Weights of a small transformer language model.
Training: 95M tokens, 2912 steps.
Each number is 500 + 50 x the weight over its row's rms, rounded and kept within 0 to 999. Layers, rows and columns count from 0. Numbers have three digits each. The size before them is the row's rms in percent of the matrix's.

# down: layer 8 MLP down (transposed), 384x96, rms 0.145, rows 252-320, columns 0-95
# up: layer 8 MLP up, 384x96, rms 0.147, rows 253-321, columns 0-95
down252 097:424491460469500457518498477402463430468610549533558547430541548461448500501487470576532415532524559439537505425445566507533554474493569583513438524449446499481585392534485518456498480525525418544540464499610483529417448396528513399432484488514509472476563495496494543548431496427509464430
up253 112:411448549545609526438464548551457534517508484463497450493473425616500427536510556533468565491540433553476482568447436477502581493539514408526543496459593545481464511478575440413489530542617506607469447499460525463461482464445531518547545423626514484546535515549499448457441506508454475513
down253 127:493472457530509455549520451486492472469454436542566407507578487442469567465547407541490610526457426552434479503543415413457541537480489506531501438454603524481419501523517486469517499495520491559552493479527445521511431457428536535568435481609532582494580552466364445472470489491427487579
up254 096:514515372524484529472426539494413548486470470456416552476543540527430572485439519383421550447491520503574499496539468514496396553557507515516518448481543422523481519612480498471538486547518471579439520489508545543494528486536489521531464418462597526536554515532486420518531543338464417527
down254 105:543491550440541472550548453498509400459545561486493436473507471519534500501499436556508511435623493523417482515458413493545563423472609505475415569581418476499480542388465466536442551483462592480621612513496513493513469464509495488451466531469460488497411482420475483501572453478487519423
up255 103:599545433500511506507529490531561531532409500584450453508526505559445501493562494447521564457461538514540547448503511504504463547594539493517425454421510510440476621566499468474492407524492504602397474526462573506513613504501411600537543460465475494491504521517458461469446550604520489620
down255 104:532543491425557541424532472420436510484487482458534461531555430518453480467545587441475542430478384505562402568557500376471486524454492515542499454424486571445449578563519482535497569497488425504588500507589557504503602489501501507496459541445559540540489607503506570523494479563425501549
up256 101:546486473530547497485566521489431484520512466418467403479487489459485493465516623525575443472466499467472444401376472509500525501510524547598527438449526531508560549420522578503538531548542553547533515450528437482491557436494567582473449502518595422372597457508429538534509487414496517525
down256 091:492464537475403508486405455500574617479516556568513519517491503451495480533438394493453533525438459566536560534607536598494500532499502419448522500535491486547434466579517468485431426510463512460518439540442631492447518587491466447503520479472443573615426541525508506493499528577496451446
up257 099:496485426530510462523491490512512519558465381541444577461546474535526432488445486533553425475442515529421445378460506564508502555488502558472560491517446528469495518615462512629475448472488512552606470513414523398408532435507496463612494534487486526548448527443408526551562495542494522497
down257 095:545486478481533498539481442416436495461594594467571450547522549467451487573475486406481565517522478451575547531570496406470531461526459445541446522522531464501533524417511492459530489524538503437507592453558432597608479543457523522389504478512507478380506483581530575497438510410549476537
up258 096:582526550531400460528522494417435459358511532530555476519468504505507525547459501472487567471471598575468442431518507600529516559496477456542458490570502616494538463487422537561464554493633493464491484569496520475485555463430550538450419438494414459411508486460448503537443505509562482482
down258 108:447468480435595563496470485568550512635518408437432601518476489429493458466561489521515430508477452427505521547499514434444509550517491507451538532433550440475508574507564448412464501515389478499447506415459458507461474497595514546501568549498581605515501544491476594441538469459451483491
up259 112:446517446506521580460556519591409453518531551475526477446500481447453410474499538575477506517583400476481455535478528455569491466516456481452437442524469447471535419450587591461499470592485533470478481487556566478497473584511656474534577407535495447535518442466445475473504460505503605481
down259 116:538589509542527560497508531545453556435495575440514556377502510535514531464506518544454508596504416582444490512512464538524520522595497503395537594566517460461495422470487615444451566441552487483466524505479453504540496424483468558396562521461477456507521482571558452539548477472612571480
up260 093:535387504416492500435530455463488490455506446490430465552552528581445551477466486513512460483509486487436506527505462605525569527470462538436515483445553454534557552600564485496368572500554443508369587423547456428571472475528469532533513531522444587552490502539504440498561471492430431468
down260 098:585579519548446516526409470483547527524466545523531439483430444475493566514527465464545449478494512484570456392570461433461490564478461501567446534510500491467463457400451515477613411546477505482504410518407543468400548502504581432436485507457494491448398582486504542488488434527575532576
up261 119:485474426464447436518518457515594484557487502470525479528416502507509457435514526408622417430514502510543521582470545456454496426485485540467446427481533502534432443433583492516498417509492521481455458528486437517587612508492545418594389437567490557549505459519492472528443451573540446546
down261 127:415521467570479508500585465546459536596597519609559529549424573488462505454486495498473557490482536461532490547475452437468434500539499531470486509562566484518567529523508399443482482503471498571452506519495423548651388467507521478495548431585517499482480614529505518608499510566446466501
up262 094:527426583542507585530393499537543486535528431599554536481530517553579450600493482427483529539521510542536431452433519425554516501507557518510357562521496461515555475596486501569430523586438530508524541460526587582501458504504538521511478545486450468523559515443551456498582455590469490532
down262 101:430537509441536569531545566474420455450424576402547496537489449511442512448550577459525472504410518394446540481546467454533526512572383475493548591467578496458528515495550511530497457465438450511469414471648456428492472533494444492445508453596507487528521511563488440564464511540490500478
up263 100:498493450476548494536475468493567578448505510400488512536549474456471501471469451513524446416478541548483459545487549532565492517568551452507553577468532551510456393558529460426418460511463529518468536569457329472487481534530483401430470590484498496381561578494385462468524538461529523502
down263 085:502527475579539576453511497467446425561526480562520459532406522564544523550470470427505479561526524457457542403467496515479470495388420516579527508559450454544570534484497505513578538511495468500478444424570584522486517484463548538525523508456474403520480484590632492648470460516486429442
up264 103:498480395395498518426505546522494509507521556553433578473498444488440463576485523492433453515548571507552534500526521531413554635465470496479520565545602466447454541523461424505418570459462443499400474543456425621497496480512474524492419553483542556521465494525593439515467565525517546494
down264 091:505502571543481475549441479577445511476522471509512477545532528448604509410537519501559519416466492544526540459541486444531536393467543490480461474509424534585611430590479655542560523516505549470584551482460567490524474480504644494554610530455452487468542510536475494464528536476486552502
up265 099:556489510503475538477480489574473472532534484438363428466529572481482429500465595500471564503535444500398552546515460607410413426512557540541531492475483454525512515510511516546483526545534547521520453532593495502502463512452538560505598442497609565515570470419545414447526462463453551599
down265 099:525526493536494469564568456455446546449498499513536541612494519537509510469477433479553402485446592620580522531497432558556565434433577527580523462499470461473411499520534554495492483548474514367543523563414520542471499490496451485510437436468387390563458467519535534478476463492443505473
up266 107:518444510465447535524504515556473492396487527463465439480570482415521480577503516437474518484570482565523491605477460478466545510534492477481554417553465382502539606468485518556603458438505478544465522459532534466454594517449468538476572442392517534586536455577447414502401519423532533513
down266 123:538483528549549474510496482541477544521514456476496525451448487549477488429372446596440475413507513443472423488461487463463481516503554494468650444480422495442516525503445429534627465514532375494474535550563508502459531544494506514518485500404425491519510564617411543426458475479452536541
up267 103:482521529574421526474529502484500501468511453606535580427443458557491461484468558442474466475554420506541533537428520517557448502487578548547475413464615513511576477493465527440457463554492573479412554528654540466589540433456524492470482490544408513408513552533505556518469504558460510430
down267 116:503510511457554423445508529561507545478502420486514490516368529428501584528592498532492484414538439533555575509549535590514506547557485612569593558487610462473470601511536471450484538585575463429458523550513571464508473372432453492523489494545508524531462521476508530493471496547545500544
up268 108:469570571581411555469575482450490393564576458492481593521534519530566482493434509490511514491528471499437449470530563611547443546574572507486482401519499459590497459567433464527513437490495484466497492511473433538543452541533546450559451440573491585567543400478538490500422533565529447480
down268 107:494460493498464436582379525461559493583468481491415490410536469476489502485459482538537485568480555587431642466445544539436391557458451472440495542450504418495518509468512426483577526523489496508461481429527493467460502449532477570478514468584464418421503446461494617524482438461453512445
up269 098:618518434528459508458461567426496507512562459568523554451532501484462523496467579499439490444527386378498497408448544534509506470392551502445444499518511547547533526532480481535415460559481543460613520502610518491460489539502510511556526453422475539477535514410511502526604543522523417584
down269 095:420414557463532503551563504483465520517501494445548521522489497498500518552438396559494494508494577513422561561581456436552535574528499480571563495480509411483472513485487452496569516446461514503426515533409536460533510471607479547428433588573551524479468509576557540564486450440505598367
up270 109:559513479497453493421498462487428551437576466481554558526449449500442509580541413593521572427479555492445484531472463621597502620549500566509554530592490480493567503433529459480425571470506495494545516413475453538493502453567486455560483526564458524504450531593403539493515567520506508455
down270 090:471525467471540559504440519594497449562493494520481450456554550449529547516507544392570432564500467570558410529472545407481496405464473512474563561470533480483442433560475487533539523496452513412408512610494483425509504610412499593508525432521592445482548501485450541496520440498479426525
up271 096:496505448538506544442566589531484532507545526460551529436433556509459539456557459584459471482588430544561562434549505568505506446441445553431492507432525486488533558545550498414541499543498520468453459513609479519449497499445423544463596605528612497567552475462617551477464517504539521435
down271 105:554558473553391555571444439499573518489493514495518541544550467496514476394556547424520452596500472500495484441450479483489464510481431541500480622606450508557599488531585428570628532438466438459464466541420529417544452473473581486495479537514482502445492512499425527492523503506498420488
up272 105:394530427515550582507484559508469454563476545482511514539502440466564484425468443539459493448526519546507453436509581576413553576528471455531407503544529599435449501481492532513498481524477511531487585507609537548454540558471506412457344540487471476503612544471450534548519552456453474479
down272 096:502479598521442433488517432545556615464554500474429525483512540496363424515498508445565517578561430502506489574472435436524511418550542517487577484453464416544559538488463527441415499511453504487529467555438505494552447491481457526518578483559489549471394461549500496522505429605482549588
up273 092:535493548485478560435541463502545465483514564518499504528435477508492568460507467493477370514449513545451478526481460541513525529547447592370476454501570517541540508483411540388510540578441534398532464472563461441476496540474408422554513489462444556531473479531481423526455582632551499580
down273 086:484470553482473547468468520466467567569564491438521464486472426573525473521485533564526538434555557529507494502452474532415475470453414415532503493471453376387512570485631465524455490489594478492530555462511453469489414527571526474458389573470504508457422503532539530501542386572459468527
up274 088:456489373528508484559484514498537472533547548428527516479442552560392482486494529447453451435515542573472484460426505480532500479378529478523522491487621538538524490526600538491456569443564454536462570576421535567460620420478481457576481533509462506447483493409415546449534498461479522469
down274 087:419514601459491453478509469420493556489461483509513497529577495512524494441508467530527552515492492394520519528595472506459509576612476531491508537541395460455479530381415452511414463557523540450509433498533464503580435542604567565396525455474534466503500408516512441470460452501571419467
up275 098:537438434487504479471530484533496482483448482577422518412465509516511532623471476449563481473547602552409490486421483425506499523565525474491532404524439440446451530471434498423504490611541487506459544544500466387510515461517534534559461421524496513375536438422447480440462546575536521441
down275 096:461552535452577525489516495425488436510605496459608479603475484467470492393474496465502551483448477454521612464574504563468555533481434544479579553436595542536543486507512508599485486421488542478532478467501541482503533517435448447502507530434528502555463584598628476490561460501450484428
up276 104:463493522536525567429562476548423502459464589479532518530509549517592591549375511522585528497548436471448615583474496496487405535422526498500581547470534476537483526526600489487537537414442438467492470472508566579527502505520551460570499570424506487456492474455504460481418493432544432571
down276 109:489474536457454543484620601539467523494453515452434503512531539478504450464584587529545439577598443421502542558501569544483503544554482464474587568471489569429458457473604613462468508438488474486434432519473499493498465469502509528509543534552506561609526553595536543516543532530417453532
up277 099:444468527523425562453426503481461501482524443543555484480450566464488520453559641555516470545487475535515442445504433550484451470451408480546432537513539404462452523527422450420557546421600554542525461579552489473518464522456472531539487477553534439478540581444577495482520534451473372453
down277 106:452526537474536503509582364455502491519443563453499469484552490554503495553439517552463621548468417394505561488415439452593484485552541532578518405402581473510547518495502498501453480537503484495541509531560510514480569531542550480509423596598460516517472543542444434479468496565487595476
up278 103:549440446445434455420520473495456495433506526495502473569484449473448580534467574360468448462449553551422484451412485577416535422511555526485515489494574483556444522500538513514408517504468556535540539542485440496525584454424522480494405500555583535493575518436397564484464443518499516451
down278 090:442536477536615493577493461465554484574531415577498504432540533601537471504436449562503533491504456442556534549541511472545515562486383464586505539528474531546507534379533427472510419523523499442493463509460519512482462524594527490467547524464368442488412568520584485495549499497546478585
up279 102:554510465479525578473445491565415489452494566478503513478556496531617492595576595572483576449513492492370485595512536426556573520468471535590394492490516517539491388571543506510516504566560563514505486523573535533464501496492464450520417426561437510551511545501461452450483476524500435491
down279 108:488448483416491493480450552486478536464512457577527569505524548486567414504441589492437539406442585462555498568562494470481487525483525431618433447461460571519452558522440543404521500566558463462432576454500466469532524428479472457538497461477426513539536585574541396573486482549528542464
up280 110:520496527445522584427515456563536538495505581486591496421475483396486486547429576560540441542480421533511487467464603451496428465427457517473530473383564511492469484559489448538498560540497494508573504554453476541502515447465495487500405435434504404402494515456414511440381552500497510467
down280 103:582550514524486539482457456466509484522535515486436554516497531534539430537554531503488507518558533445507453421398525598412537474476514318465509428468395537497492450493548514447512453490575467475479508470407485555420467551594472412461502506513480565489480419529531515618571458538471456488
up281 098:396499539516409556537493385417485432518501467550502587565421497480493503513520480507517587467440502623484502511473516477544427452530494440462541531510524566407530575483466595522529492488522578476540463567432506507460518476503434423461586486539539496517431422613465551402520487455532467499
down281 089:565527443560588546461546589546508587482519496548505427406517527497471450504431491488484385568587477383514478557466473594481583500485529569489531474467413416477454483512565447451549499508453426513475456427518542491557524592483489536556430520501475453488512583471536470474490473510445611509
up282 096:611495573439502506502484571501515482511587499484432516492481507572469488390427457492490453508611457459533552533503489536529548498544522495505538439503472651481510478505387499479460438462545496548473527553486426492598524563489507454491501447484437498516409493463427555349454449492557536576
down282 095:448470510423518464537450497518472563497487526621544529477515529540480502545580486550523496514547454400468421483468511522565460473568487556522532547610485465483403474517540520464387464510607529588548463587502501389430446489491558495514523559429429468445531545541492564550535409468576455488
up283 102:410457469465552527474470571593539524473412392567477430509511542460443552450497452362488507526550489577451503539478508468480450500519452538452461567539460538535380538496489559516650529495566485525483555437567552449513508458472491471458546484575479595499486490574526493459501554435488527447
down283 090:493537523575509452444459436453504502512568583485472510554522398527517467571449524511509511449447523386490549509603551486499469517398518428486515432525480476476573514479454430569336473541523438515537503477461384558490575472495557473564453558466527406490498520435494471465485457481594507468
up284 105:500489498453422463464521546533578474446525568524509522563509452509470505575423515562463584494486479517475577574406452476421591475457569613363492481458508480486489514581526460511497407456470483490488517494500515423556557520497463501539508553519613613519436469461592487453447462498592505493
down284 111:514454564487505454491505578494499517453526544511493443388502480512520459460556520463518510435379494520461468684582483562553495476518492506450462497520538583586595563477460524441430530471510544503541425576516554492456520529483585520507457532472472605441387532558559544504531528513488522563
up285 093:446530472471510550484492514622452477432490545444445495560419435553424404447468571502556482556609598545470531500439559457488494541467498488513523513566639525465526503472564517534506503491596436441516513494487524581509494449473501497521522467485500495585473455475605537551435553565411428456
down285 091:532437587527515515513538511397530459521436522491678537434516555477578489530533541542529590451460557494379438463526435534450511475501527524467552440439450552521511512506447494445469475459444389487511479585459502438503465505532535509533511560498557501409529488566468436536509618436470526492
up286 109:491491678536467568426574457518435523483500454502517529493533552451465536507420535404497465528411497523546507579472625453573523517546567540457504595436551462519458514509587440457471427526496412492506522444515540469496492462455600512530480464453489522536429434526489542443422490434484502488
down286 116:509487562606488535480473448557527500510414468527478544474537558460555531477474552449529462565601450504544543500498516445569575495520458488493447505346616419484456493478528508513647464517546438445473523560535566484454422520419504547529479505547476408453492486512479522497404499593464530511
up287 090:511458530423465472437442510439497587397442431474538364529448505530510466529553517479597437506541511543517516497490531449538599562576600435502494461541445504488454464532475597430514528518506557574470467432608490541501512391563516528384510485566488517513506469526447472550501517444526525520
down287 101:435571482495539500514536520461508439528546519542442541422523459459581476580434416501443481509481491507488407577464547543495405446491438622461419552522559489535503524526539437502439434434491472485516478535432504464444476573527447544588527523488488492463486553482617602441552383470447465512
up288 103:439465556517522456463458553495568436455495474480572458491484574472530382531485474553593541576572503514462490496500517512642527501500507592567531502490494430548529578520489560458456515544562518520509441413516609567500548502547572487583567499513400549522492475586395520539549536474533541530
down288 099:463502508494484535445511417510518453509459379459439566572525408480506610561573522423483535565486489482597531494541545424497545488471493425425520423508484563530548488429541403508421530576430564429501468531455462527503463567522499448446459467522459453609488569527493467440538524423456481488
up289 100:635466534444564602542464524505481519452405557596490417493542499487523510468572435513480495577466418570527527480478572486460474474564398397475475488488572515511514529461592498504539473499488452503508485526415482508593545512503491533525551577447589453479503514485514380439449520569481493574
down289 103:484504519457491604448502548523554415586481530489617441476500417468570593555467559503465506517487525507503532496563466521425554338473545444515456479455531506483511500466564591435511487520521439516556620534604564420468524529584532491507477476482535541536514521507476497488548561525583463436
up290 110:470530545565421514553502487473473449422434517458523520527505456498495446584463452555411468516578499549427445565524559518415560495529445452558393542580486555463456516552503474421457526503472537469466530543624626548485486555460561459492573493542454408515550462460518475509501472498520542382
down290 121:523576588458454430555390405559534543482548573494593483518483481497568463484478512502485508552596528545434386540481611476460563389473566560479474534486460466508527512528464477417440542516433542532540540529487482396546541561458461417501538459530504502557449451547548437458473498492541472520
up291 099:515589495581582542452617480537504420575524468480467547482488473380411522474422448500430438421445423483476458412492472481606587493480468520461498430549544542561519461558484486515510487481495541581460517573521501483493522523544549498470438549431462525497519526477548426593543551562482578466
down291 086:545475407445507493495398512505502540449524547440523493566469590626530505490443535467597534547557543549487558484501586516462484528555567415519544557550492463516497530525590469525541502441489465457447502378546502456488500505481423432548423441565433467451567521562458605440467440455486520523
up292 096:530506502482513431482383473416558580434398403475449450585524590486399505547482472486559489483499515525518536535518504474465499462462584548539528541559479514437531491485558439529374536589560541523501469520525435493579471450525539393546514552457539437429457525489481520503567545453508408472
down292 088:381504478552487528534546562451495470458602539482510600391455474502524531498520472461507441438532497435466485460447421543422484569597514494451437535388452540505486573464505544542538502442546475475472492562422505576445562452544502589469504469542456581446540447488415517487565494548434472442
up293 100:543511497393539592524530531574506515434486544503462534508544505530539564489559563507556506450509360496444544432496475558581547510430449568512483515469595559492404496428415420501521448535589443477503429493394501530513433523434552557521475543493522449482433461447531489502514458587477431526
down293 100:402512524450524519517436448552521501469517514538610531500474563496509519464572517426539579521586450416535464623558479438559539409568541530490604541442589522532500481484555502483435484506568510573477583532568473519460489561464517488411485498525482514500506538564517443430421606492486573471
up294 092:528548572538475495611577493440493578534447452539443454520407557585469460433565398504582494502451525557497512455517377429544605463449475473535434523473506471448426473507486471519590482463469472477486451435465503492436499557499514490521461503452496480434487500526442557457376535532560414528
down294 095:484487466494481479501532558477493551549479513441508450460443453528565499575455593552497486490500548538465543575551508532572552472486463476483473645522592642549557594429528481415428502563406521547435505460521501509532549518616484543553529561461559490513359489500495468532486485474513472510
up295 098:434592459378507417466528420568586466504514519461471492447508499449574431554495380471474483532532447477511507530508498512489552421538494454527505476432422541483494540563486548505576453580570515554584443435517430594530560489526490416527637504530477494450516492524545454507457520570556508484
down295 105:559544460446551481504548450460551443505487453506495491587470560604449452484460555558507413517527487457463504452468439494430579466515453489556476523422528529457540364491499475568517530480497577502454501428592589529522607535531432619504481535537468497488498558583434514533483499465401488579
up296 103:575558536343433462410510476568618459478506548434483480479464537511519546506480502562447497539446471522400513537522472557448570483542486550459585454493524485490518522437513533524468508395441497526438492556441455585585454468571539426509434543517494526546492493496449382509487491474446414471
down296 100:470516540487483417503551518532412485515516571533572563480502479432377431517520494484474444443507388500598504468472425446465462587472497583542452548403496462518547498566514493480563480539422415488498505536518489456532576397400531494514569470525546536530418430479409541457474512489580483498
up297 104:560467518435439469408495522530507434485548463509445425425449411437516450546497489623483540461456474413538547440513505497548595489526359459496501519549469547495451470500455456476545465463403537526501523536573500497496395430445519463474418443503437480427495515445517515493521392486515429429
down297 111:532449459569491564435527555515526450452472573476517486514546479440507451491552445414422460417488537571482446559564481471484469508426533522426462599508448459521550619414540532464451532483494478522492532512497500478420555545465502476435626587437528448458576467470444521431556584412478491520
up298 091:507486489440531577430595373395506490524439501478451537479457535494478524575532540511456428520461473460489545438450451462545546572613570489497425513363463468508381512530508546455545463529474478476424482428530519541475549569397551517479524521507413471477481525568516492512517463524573461455
down298 091:532486540491445390555449516554540583504604485523500525431491553466494477651482484548564553498453503524461526530494493470542443425473577392416464478525495489470555419496566507525388488524520504512445584543426505494483415412436491491498495596487515441505546578560581506527488522475550453487
up299 108:475526462505479502534592474488459394440401451545523517475533463557491463512478573709541476508531457535508458484466430444520542460473488475543506442493505538486493385493440542533576383488536574462476445519551504516499469495447535486512530463476449472410437527390568491531512526578496437486
down299 101:573486457537528466497423463586579568553447546492491558495487537495458480560507485443507516523494514547478553556523534461521441420430540435477512495439489450476569618582423457431442551482496494515511438423535520582535460496626529540499486468471504539410502554368421504394467483517562533497
up300 099:522550510564420421520501482559497457531476451542418578504559475551426485536481553490503542456478495535480420579428468551477559553485505416418507352526549562491523587528517500535622470384497462487504471575516527510561483500421495500550514513459422569479451461453504568488453472469463521601
down300 096:441408530454565556426536420445515487530573582437516583550575390499551474417532485492496473534437544472527528536578516498433510411540472570542469518438495497552577494585510621387479467531478470534492440452493445520498536502509471500437521537482550518484530480585557414545490513475463415465
up301 112:542482507404471499433478366476438422434510512515500453477556586450447581530497534505472468490484425486512459539439527523498531520532401455544365436535431435455514498537519578526501508454501389442514549539526464565415524522512538433505449464471435600514430469545562471553475461475566458522
down301 114:538434491508508507578595514471422498530389474479615462553508517528563521478499490461470495521549515569503534523537470495593471526534597516566581523450430595534450569407533413438527467482493591448465434448425499495552496523578514532525504479488632492531528528541444509545553467526560437440
up302 097:501594489498437463488433545486476439455440489545482435521578490537496522514487441465531464592508513580448548610553490525449579641444533501446565532485530479420537425464535514563504575500453521469519593497401478558469401523405483512521437487518569509584482476487469433506473476552539419487
down302 088:588554502478517531555536547462512529508454480499499565425458477560570445401541425528512432440565534499466571510434573593507467447512442542491565536468485541505598535451492508441523486524488475503459544555480468350478454489599593491547527424450478555352503513531513523499487480499462553433
up303 095:605542460457463476455464520563525452538489529473411512512457605514552461536536482574513596447525515523523504424495496502352502432507566518608569528546472591483525528521551483521512517475511524533445529454447442547445544501461503423426352496469389494492521527462448452579465491461534468492
down303 079:468507499480514536550486530500484496490492464454554542479479418542454514522381557466416461544496518378530556535509540422527509530476496496518534484405459458503478571523487524535486407500448414478581520532583572441535436527477463578563654495490524459522427486549587570488423594522432498451
up304 110:460538421571432531436445500523520531491470463504377409481472606445585537445528507522458554465432515477474435498599540580550487456393570523492525513445536532515583523518490504573571523432499566555556464490526530505529480576560462544515482541517463474490482564458544469523381518517535400563
down304 110:474495498480520634567520584520470488572531534550535488437508524489501484354486571522514464513548473540440479516573521495498445506582584458482510552507582586463495497516467461539530540443433547513488531547408546480528429448486529593462577528484540527564542633566564407536468542490522535556
up305 102:553509479499517419490490450494422472474442424446503502415527376443498504416560497465569553501412445578379462555503566480529571505578510527526505448481547490519537581479453497520502463516521561480453492515496508540611512518479594530513482363488402475435594550478445463471520486523459449532
down305 095:440520528608482505508500586583554508500525533449478540492545547409429462483514465462570465529460529527506553482571534552497437500461528423512520420402516457540503444458559525477501505464487453475471517532542555574427432487570447502532578582555523470602395515426539498560563433580572585478
up306 106:472474439608530542490449501511537476420441505540499374511393447570589479531501464514513537482575524530479486442512543427595532504471516394438557486589513520514487571489509566449470499566469469497536570497533467496387525582434497564504569608521541525568436505452526492563435495469472482462
down306 117:470408528419490486593557462536531498472487506519457538517499523454529496459573474498532454582523566407510470481456479432516517477517463523507508477431397543492475508420453388527508481472455540420404479529518448467392439565452514609457535513553471475626530534386536536509487539584439465527
up307 097:496426573525474397586467522591539503526531546403480420580451528496561482499482527503475580403453483506396440507492554581503520525406491533456595531623435475532514482487464510416419536505460391518448538516582531522488508498540469485517507567478495517520473486463489483478433537596551559482
down307 086:552549428509508536562537516353567516552509515584523424526509496458402488454480552371535540529495473441508514486499456464489552512564464479536393481360470457471501504489516527467541485549461498430417400567379491499451485520500524520483546439517439480401508513488470551456537464507416514490
up308 103:510469512454520502462554548555525479546548533492499560505500478533482486564412458437550487516540486559345539459541484549444406440530478510496548495593513570505389497518588537569546536560492555495499536488525495525578537562498414425545517436529476539479584451489463439528462442499663503561
down308 117:448565477500433556532450407442472562532423508525531498422473545466550600541504520532479469478563504499460479446553561552580461478500526557473510604591553424511491469523482580528476514429480485527482495468584461419521451568364475523496485435457426587483539447379547520489460462467461480545
up309 111:585392405554446541409523495518499439459564523527416486485547492495460491529399543536527522470520546522525429499484413490601514504409533507466585439530626562582499530524512449439409403475467461449473558524510429519535534550519467534510539551567519553523465446473609524488513517515504469470
down309 117:494517514550489477513515458451568434523506466446477420471517482517533479484585514458570548527516391539577616537460433534579467488516452501506515571569565541516525469556536510504424472439525528500564488459418534553487493504544531471610608469483587546532519543414601416484373463539527495456
up310 091:452484459501463578519427501617495497456445463407477497482528459465417549392537540516467521551459389455445501491473588514517501551579502542513544567520496684470473439460452491479528519456469510570492600432506484523552511524532484558455499482456491460571621509434509536503538474567479479497
down310 094:515491473494496497474481471390514580597523481527501454588458520550468523593546403474457512494522546617446527511508431513448533451402492453526485448503425444486418477547538478526587511451551463460529392552502504454542464500497449463480423483549423544403472458539596524386530462561500470492
up311 100:557400490540492556437465547547534519513518470397474447572474494506457459455511369497456462426547528515528534463487516463462461460500455551552386457467486507503501516513586537397572455560480460479473619431590552531471546496494504423526485586528362522413446464507491485477449520502479476454
down311 098:628526597459512465530487474481474481519465568511507532540460448510582431514466554519526435570508555481473486592479463509506503496520420498516549505464488423462556486514410413533492529382516512568486483588404552442563538510429554559505511465410522574545429509469629551496587526497534550495
up312 102:534491513512460432462363524513510393505463535533474537533552538569400555514504498488552501421560574479548503498473566553408487548442478547507591471444580504491543518459465454507567476549564428488475540466465572464538562496468460599593512535450536507607513405521475448434427528549520475466
down312 096:542555570429538564416457502503488611502545502446474505488394544422470464672564485485539512518539449559449493448411501454450525507490575374469483481530548532582476526532502582492513467429507503492548448556512480481560476455492536495479490493468481548461486477530552582433579583455488550442
up313 090:502542548480438408493612514484553497391496543533503578487462464462442451457488446459493552461426652529485422425544474560496441410583424514476517547497566482604410497512486492494492521473450537488474556514519517586574612516545528461467462571530499524525467453540527492508474416444501510514
down313 090:514590459574585499509495565469528428552455468403492474517498508450468498522467423467527422520538484514527616510474527491513504598462496483582537406507398477416591510508494473536539563505596473451509487545553477425424380444510510439422515450448500514513558593499498450459471538458475576526
up314 097:464567466469403459515570477520458514424404489488525520540438530465474432526591406433453400525453505476467498477535483551480471510536406475508580475567551480554544443544505567513514513545435446487458642435490469587584551494502444519527447549462510490448555450608483455476518410528516464492
down314 100:480575569554543464551487615494557477567489519398560388528582509493553504486479606546517467478545481491634523592461503570539476577433522477541426575457563445491431555508455426475450457528553494476506533586424496504485493467471515482473470439564512516540502480470543518412520480496516572435
up315 095:503447491436548544488510391512583460439464451534543521487471570552454597490455481487537486472451606552617508487637441506425498533517491490488479505460512458466398524531532526508443482461607548563538633548502550535462532496575496494491516559558470440475480555463454522513462567462447421533
down315 086:460492547563500447601497521537396423600499534455477605486512421464564519464499491432497485521505402486430511522408519567556543443488528450449541524550514538500634490500471511535517527599464409503442408454570472451485544519477502479507465465463500538502483534529479430521544444542416450395
up316 089:499505533462524538504514621487493508450502462519536513578432452437497485502479449538506518551488500522537473518558461586510587634522551487490475461452437528491493498461487478450535481459506480495602507427452451406509452413471490428411521514413419465505485425503452504570495577454682495565
down316 089:594515450594523556491535498560458499552477539469447476454532522487571514511504534433587471534541610524450523501361541448518388415455452496514446547555543511487514500531562490523440570542523546469378441557527549513469451516543476560533461557513519472442521596579529490487506463523399436456
up317 097:618529560470476505511472509573508539506560457540498419437456460504581535463441522508458565474516531435490510526534510465528458428539478542492508559413448529452479506450563514386418500528527544529544467568503474487494551607518548490450564407479525491545500553503392392405421585471589454504
down317 098:499464460466581534497559433530395441543581467504515495529506562510495516498552568556507474500486526438474595462508401640527393527531483543594501588497490453495484467507478485473524456490591463472638484437559494498419549593489521528483557490476479556563512597472523452507579527549503449504
up318 097:508495503507554582430450516522501446494486431561527492476478533501482420434551484452521495494473500448445567470496442498465596527415548499458499507565590501500398435492488545461569465438490608535468433499557548561508479557540549545491378548517613516538488466476412632572566517528506548557
down318 085:531471510469638441519562509554541535501485557525475429547540504431577487525519488520475504421500439593521465583465545557531421503536486531479562415388438514497492530505568481520411531455415466496529453462509464558597513448496473485483558410476493428462564601476584542499511503444508416430
up319 099:428488473544488569498493420487453477436502452484522612488493518510492517590445484418453434516544510561431545479495479579596433513472456518459440533579545535467464444535526528435495462446507538530548578517567547527468423444587514497393512520457475565420391530468556395507443480461493524414
down319 100:487505535575578472482444495533543391567458539485506460481501412525422577537457480488476500495495478533541458534588442416517530517528517481478607532497570494573518517571575486513488517537570568566558524519497481532485512706492421521550568513518494469492547518545416477473494452525572401527
up320 094:489553459487436533461570555524491487553528482562547503572466476531500538464479447451524452531510348506408603527392477538563479592581449536510458544413503461543452487515484583514555364451454516503488508487560535452566455424511452531508457518537495490491524523494600509522548519426583471435
down320 086:454512396527532459524476522442463488466591500482423571443539540462488514555506543552459530482427569505576455479547475557440534435468492488515463466532478488444600451533546438465522616552473534596516442480474394459513577483495567483574502542361504574438557397488553515473523510531476465528
up321 099:513516529546544461554619420548524520446507455478525459515506476433436542537559518487531451466518536543485522383450529430552486498462492547453522430568467581563507371427509509475434449588483560489546503521554500469577442418480455460443579394430400554483580497522475510482516523536497514562